Each number is 128 + 24 x the weight over its row's rms, rounded and kept within 0 to 255. Layers, rows and columns count from 0. Numbers have three digits each. The size before them is the row's rms in percent of the matrix's.

# layer 10 MLP down (transposed), 384x96, rms 0.169, rows 196-229, columns 0-95
088:145110117147136166113145144099128086147155121137111159111157143133094113129082145119142158131128088094157116144119168119114154116150062100120136136149149087107114144120126126189114121131141050107122151113122101139164135118174163142126132124116145171151114098104099125152118113148129107115
092:127140142092141127158150121126136158129138122101140101123121125153118145112083138073143153140144110139143089158110123129135147153151098157141139161113136144155113115143179123137107142133148122110097117133144168092148073122124103147164177144166146134209143138117087114122107073130147108132
096:109099092121112117125129104108101161106114112140137124124108129100163177110154117150150082145128101098165131112142104127135158085133158161086132119124143135089112163128141158090145129138154120119129134144191117117152113119137133151112128124119101162144167103146179151096118182137177139152
096:140130095128137146150118107129124112112137195109128126117128086096125144098146129210085133136117133148136153119128118104118136113163143137134182124091139115145156145080160099085076143148143114129126127152149136104164144095107154139096141153138120098125127119080160142154124117144134165123
098:119154154121135164136119096077158103125112140123094137122125174129061141092122114146156089134132086153121110093146140130149128142106161117150155094113144140136150125115130149116125153096152118157146129117130157146151133132137162125107130092091096124099092152098082185146123122094170111116
096:161107150099106155148096161148156133141130124116127120178113131120151084094155166098162103155165110160110169091155122102111122115119108138108100111135135162176145154116109114125103140136121113111117158133096157134124160111136151133158069116086161098126130114093142112124098103154128165120
101:128138123134086083118118123133136187106106121146112172125113130100134168141130109133105062145084167134134152140101120153129133085138140106153103132148120140127139096114093121145107089151124147093135121120156100172150126086129171100111104120151107151125160132094101104158147089099113138132
100:161091119140185121078120159131126110116138110109124110104154151119123164104078094184126115104137112083077129172116141117133115085144173132129124137106144173096092119149120116142132129098177114176129143125133123134132176131111143151131121156120154134116107133165115114131131133109149153133
106:133113109153144175125141100148159081138130111147134117143134137144104129155114122121095140136128124137135097077202127122150138123100114126133142131114120097146158091177123094099119129092144153136172127106080142133130099133101087077103147187115123108152120099169113131110148129127129150145
092:136063166112073155153122129172164125126123132087081147146138134088106137151104137138153109135143104101112189104151143131115154101138118151132149141107184114138135105108159098142122126120141146138106130092129130131068152111122111143126109122078102143118104125151140129121135133135155173132
104:131126135099111116121163154167164126152123139149096146105151165110110110141095102102079133172096144103141117110105142066136124110084105111168132120101092124120139142107092114086141148137145149137114108111114126150129061104082159129095115131112133130147138128142153116111113100151102168117
099:109156135144134121130071114127145120146141156172153126085084107109132138128122103129133119164114132135142137089187102131111114126195121105155126120116092129148136149156133124111117109077116171137086134106107094104174122140104141133118082180121094108150105082132122115130120132120130149116
091:106164176137123093139137083124147093070149138124121110106117137080167126117099092096151126139134147131101135161144182137140181135104098144106127162152119158137136092116112121126156100114130089144122142123147105092111107118140162181136153150149107118145119113122102147095120130108157125155
095:148141133127159130095087109140163140129160128157085145137102110155141158136129107130147101153116160129137074103112083121143142128146133126169149154150078098112069113163155142099122099180156084161163157133123108156124132127143141115119152134133094144124146114167122124120126105089112106127
111:146099119143172145147165066114131157147138146097118131110114152100118125074137143122096123104112082138167128145107089108134136149132124102130116151113137084098133129135125124097131112158152127162157139100141169193111138111109146135157081119138120162159132119156160154161153135164115134118
092:182115152082118132153169145148161104102138118121143118085130100124120120162123139073160125137130123121107129185142156144132180133128089094127137184099095123101136128142134152120140151120128126178142118129146132106139136086133125125110097133131135167140103112097147096108125107109118118190
105:101123179130134139124123121143142113137129109136100151119160116116153166073133142132132104146146095146082131131184118113186111120072163136128125157137138112131140110142143101118133139158088097147130129143188069144097117157146139125169128133129128099095113115108146118153102107089117158135
086:137098130134064151162152086135134121068137157118136130104140150111164162155117123122121077091128158092122138111192123133133140109152144153156118123136117134116152158125141159118082110127123144098167110155176130100136089138122157140093121102144127137115134119089110100148105132149123162143
102:107150116109109141138125119112112160156183065141154096141103136111159144090120136096093158146096125150165135141099094105098119098113132074115131162129135114124110083162120152157191137125156110126137108151139132152097113081134124144107128152113107098119166148126138128145110126164136120119
106:132123163096168142122106125109135121096109133113128123159166116144139131090153108126084141116143105103085130097115130106135120120072103128125160104176134164103124121107117145119131137147111125175092108165094106131094074095113119102101185126135111146109105127120108110170091127109104138098
113:085183097127082149149100133163112152128115150128105133091130127155112160122135124076143092053143140137148103118116129122107078115164124120123087089133104120154117102111120132113131126134160139128108175127131174139165125110108108129134112121110141165140149129112095144167157151157135124112
086:132088132115095145140162096129130125077118136088112138141145078148066141092126099113134139132171128118122126143094139179116109115159097108161123115119137106143157153140121111130153077118071120094172107113105111153071154117115137132126126174116133132159159135142146132150120133125111129130
096:131098151106170117144113104118137095098159172126135124141141147151103178094136112141121140135123106126169110133156125104156114110131130153126136094137145106184110120114145156129161123124130147132083080178131141137108073091180135125159086131115124155117119130162165149109145144134176129124
102:114155168127100154107151195104131105122138093125130136111117181111104119153117124108140133161084121189112150133136166115161104148081162127127144142118146169100145184177106179135152125105136112117124114153135113142139147094125133142121120123113119176117098115112140132109127156123124127103
109:139131161133143112094161128126159149154096105122125132150075168121118120116104108145151122113153141120150094103153130112150134143161162099208140154118124105108195119147089128130141116146100168145119154100118123069128090135155111143137107113134153125117111116109099148123124135166102121156
102:121138122150114094126122152136139124136151091120169163162128114126081107101138084140109154157114142164112136109154110116108144121144104134120095142160167146078137097101170134115159164089128101107155119129108131129141143089107105133155194142086117103087129126090142137139119169139136124154
099:137146119136117146142136103121101143136138131159141147108102102107149141086137127128144164088193150129152127137149146113124094099106125117122111138119157110131128128129097113074123113160103157091093156145116101167089133112176174119149117135165114092186134151116174143174130123127121097133
099:140145143106109099142145181120165102144115119136132163179127131102156131101101125127140111150137148106142163164145112101157184106091160162135150111116129145107182126127104108106163159091106110132115181130162147127108164138159112120145154147101154112118109131084123151108117133110153147111
090:122117132143123128128110108133146117141131113114133129089107155166145078152135100163123107126130143179089119116125127153096169113136154151121111080094124151102128082126143120139147149123171114137105128115128199100118112118116122077198090153125095116139114125155123131139126166164111136152
108:131132130153106111123119137106105157132111150143104168105135085155146112092110115144138113114099158144105103140069126166152164160163124094127069147109151122128130065172127126093123175130186135146135135130137117134139156128083131085119157117107125142137141129086113103141142149145129143138
089:121103119132126094163180110113134138123118148139174123160119139074162139143096161119084089132123122128125099141144121128099160108142143143121126116133107141172143155105120124135132145091145100131138123167112121094140118081142084117144103125044127094123154096140141110124146114164100113161
100:143136146123139101185119126133102128113117154158153116131123104136133123085121133146098090176085108146131123145098107178148122120121120119147109113104144121125131085170094116143187135095141143086124157147112145132160091153147134130106113107118101133093104101141167122071131167142165131112
108:153159131100163147127116168167154128129101121134108095091126127130127113170097116159140147140127125112110155115124124166146116111101111135102118129128102130114173130115059146176103149184111122186112138120144106160139159116089098138152147083097129165115113151127147125139154112161151125122
107:087133133206104091121134134113117086154127092119113130112158138095203128115114130124136169111120150108133179131154104140130163145137127130118104124094101095099108137134131131143076134155108133110112124090147123100135138165130121120133131120127137091131158150164161154144116096123086121101
# layer 10 MLP up, 384x96, rms 0.168, rows 197-230, columns 0-95
086:205096129153166128112116120132113152160143109100122087124144175115115150089152144070107110097143129131094155114092154126163162106123098138115161118158146125136070144142151131095139164123164135147136128141121118118132130120113161065112129116106135117100101127150126154132125126114141102125
095:144138150201099175136118137143121094164116154138126129176145130134135116152076146093095145119127144169101137122117130115123105105104105132132219121120125142143101148130156127136121138170107110129153147148114113128126111176104137128125093152134116153126098117104140131142125113134063136123
100:112095100159110164118105097158114168153072137148158138105131130102149175122129158091149146122148094156120130106157106139078095126118093155121099131105126136152136177134082095139162120130144124130128160119100111136091143138124100092136092128121153129130143103121157137096133147091122111090
098:180129085137156134098114137103120164121143116108118129103117115122166143136114112109106138161157145119135127105113146152153194079123143088102115146103108091139106130131178108163117131068110145101112086141115138139132155137124103136141118098124162054133109108158121109114131127108127135113
103:074125115125135137154115200084106140135124165154101108107123141095125119170096111151149119115122130137112117117109136139164145112128101127101116131146135116130151152106140136122081086130127133193145149149088112122127094122122130142139112092091095151146162129143159144117111094090071105123
099:133124143174110146131132149092091119162140132143130120117156144148125142125077122076134129126125082113122089122172124129129093143117114107144155180121155082118126176172157105119081107154133127081109134143132150077131139135176127132122134100107141155165130155106117163133105135105153124133
099:133114145134133133162187108119133111128129151151141119140144119120140112114151086124152160127135119118132126139143126168141102144074139110131113139120131108101154122089122151122114072134085168142110112078118112179125119131137155091115113107166066095129142163133138081161127159092107100155
101:089113115143115158131124132151141148111132169164114123158138080087135128147164138142155130126096146105138114141093146141131108161107132112068114094165147118080139142107116108168124084124143153119104137194135107178113188128115122131148108118168114163138145126140142132115146103133141116139
093:181106083170128129132165119151144131155086132136118149120134122131161133151133112088090129120154146129166147107141097177084143129111113101166091110107151114125099139129114161113123074137107102132133127109143168083132140135136114166144141117166086112166133121167151144108136141106094119124
096:053116104159126126141111153126175114118119125139102132140088116149131119152131132156177141120104123145128124125104126149139127173122113113135134149118179134130095122130115188126119105151164130143094136150076114121159131110165105121134189089148117139125119161101066121102099132119145137115
101:153100130140172129158133126157109104100109148145109108132171113109145137145123080160124140115142111130114154119145128136094134135091102130141172080100146158150108115093162096168145130123091160141100122126093130079075146126166113089118099147127108097099117167151137089129148129121125143107
093:122161144175128163110154149123146166117126164140131112100117091140083111151100176117090112147114143132137150140135134132157113070076162130136150121129124127146145164155164125153101185131157116139176134137093153143128150111119109162117120112143110150171137141131137122123126144170084138150
094:065135116160112168124177121097098114141122116145116128104152152107145102174147124153095147150124129193139139100150163147125133133127146113093110160131167136172156110093104114129110128116120131103113107156122087156114127132132151160100118107146119128150156149143162135089104161177111132127
103:166128131140164087113113142132155112108144123134093112174169160150103102131101124148158114082111125118180145142151148130097057134127114100127132097159103096148132165159167112114094144134157114152117122145077169108139112114121152130123126153129106156126125136134116085134102133130143093150
086:092152140181135185110122129171119121138171124114154117153171123125117126102125086132175140162157112082158117114076138118130129132129164160103134095105135130134120135072095127123123122133138163126078115128105130149117148140096123073121149111138153153109129115104115156146133131174123120109
096:186124105161130140124122189145141144145140133112159136092121111135133146154137173123124133133159101119088132124122118103160136150129164161073109088145146127087143147095129129111123113097105149106136125169159170152140105155116118118137129141123188149104148102149125160113133115097118164085
096:112134199151183106095115142119138105111125146089118152148076109153120129098104143133136125123121099158161114144091109121148123154129140079128076144105111129170146093089114128112157133143076112145141115140139133116131142117084104122120074127156120133119104170132115108146145104112119136101
097:123119117129105128087119122121151165119098113116098168126166151149127134096160133110129169143107128124187091097115099120122108141109121133112139129134141143104141117101162143087176071089122126129139163129091134137113150120115134111143080153166115116150156171102081125163150090116120146106
098:122159149139109102132159094135119112164110167112124165114110131112120113141136139169110143145132143072096112122094079158130103158120112128100141159123138126165140100110195120094124118119068142125123118131140140080154094106148147122178150113126108126110155128152118117160173136133139133168
112:138100152127109120121140125163110129108122156142147150114104107148137142072112148145090125116138139138112132148129074153136109130074111177098074080120169120141109140131141081130129151137139144145116113116127134135199137167132077111154161118155108097108119140139152092142123096136117103114
092:095141102154166114129119159132162155132132102153153104077099132089178187165123110124098171132100097092125090110130113100131113147108152088113144141124123125133165124112111146117097147110115169133119131113155165121112169123126164108115122100145148156152094112143118115076119121141121107126
096:100125100099114103109129169135138143160112120144104163092099102087132154149120092120124109078163182140093148125106129137126147127178111124151112148128118137115147112174150134079073134154096137195115125150109133134140134126110111119126149158140123125130134144126118105112115107167075101132
099:134135129113147169116119107136167130146131152125140124141108091099139142112164130088192125111148086095146126145104137097139105142146129124145143097146128107058080138137141092123152107143076137142125129140149129119131126130091104114174166113132102135072178087124107144141143142142114106140
103:180135105165153181114128147161122104123160155124158125127153136154119160113078119122089133103095116114139126109141112133155098149160110114107143146120102117142072109159150125122119151175118127128138141146112165125161143090099133112111125141121124095150127133149107151136092146080139136199
105:165105118170094114140125130153152147120140149115135099136146104173117121165139091085124111147094123146104154137127145124149100101113161110121148139100151076112161111161132129148132098098115144142120171116097134122108124098127156126070086091174163112116145119116120108160097154117143167104
107:118121104149136127116157146096150171157141108120120075133135114111158115134116137123122114119101140099197113121101156118189161145154115120112127150141070115099083106113142156142131101143159114117127136114135135136123100110139124137064103149123074129131128097130142161115151173125156091133
097:146116115206111118127137128111118135134160113146137151078106148157118126157107154138147132079098155117157111134095146125071130136130144134140157141127119137135117123093115105156103134096113136113160107177089128121116109135161128114126168102133077148119146157139097070161104119134150147160
094:119134120137115137061126161112110111077147135120167123170105068104160110144135156092120171142097123155136125146159163119138124135101132106121118131167117109123103146142156104099089134120114128156156108105132096152149128132162157165124160111149170141136102120132108144135106087089151109103
107:123098120128125126127094103153106142118151120118105138142169120130134147123116103139146098099119129200172104132115114195101130140106145054076100131125140081130107160120155110107104128106145094122146121152128157100118131132098106107135168149128115149141082112144113172106107130123126122124
101:141133113118103100085158126192127124135090145104109177101143121170097110129179093115158128098122137115112119155095134159146164157105132123139144131081113098129082167166113137149142138167102139127096112107136155145117144143117151162125127099135095119092125107121139124108132143120139154080
105:099149131139102197093113130146106136147147140113090097137147147089078137159148120157165129124149109121175106127117156128111132152151115136084121112160128149105172138098129127100098097129146133102094167120093146112106148116060114148125162129092121130129143143132152119094119127166136123122
097:130166141156129139076138093099129134125098096127125167188152109106154135094105123118131143115119116165136115149125123129090121138124147150137167112117116104140127148111131135119165096120086117101107128200097160170122085142129111136119124128111140121110144097174093142160074159132115131150
102:140147058127109159126147092123110120156115138116115137135112154105115152124147136121157119123115129093147117177183121131134126114136121165143139128109138077125136134168129123143095129137122143184127104100104156096148121113118145106104171114114156159070110133115108093096160122137146069159
098:097128148144142116147114151157156140142151136126127075102146155125069128113118133098124112125156157139114122130131116131147138174091119137104126104090145069154151148145165169126109156106112178122120137129150136110178096105140099135108125086089128098132126114166081075122137129107130140130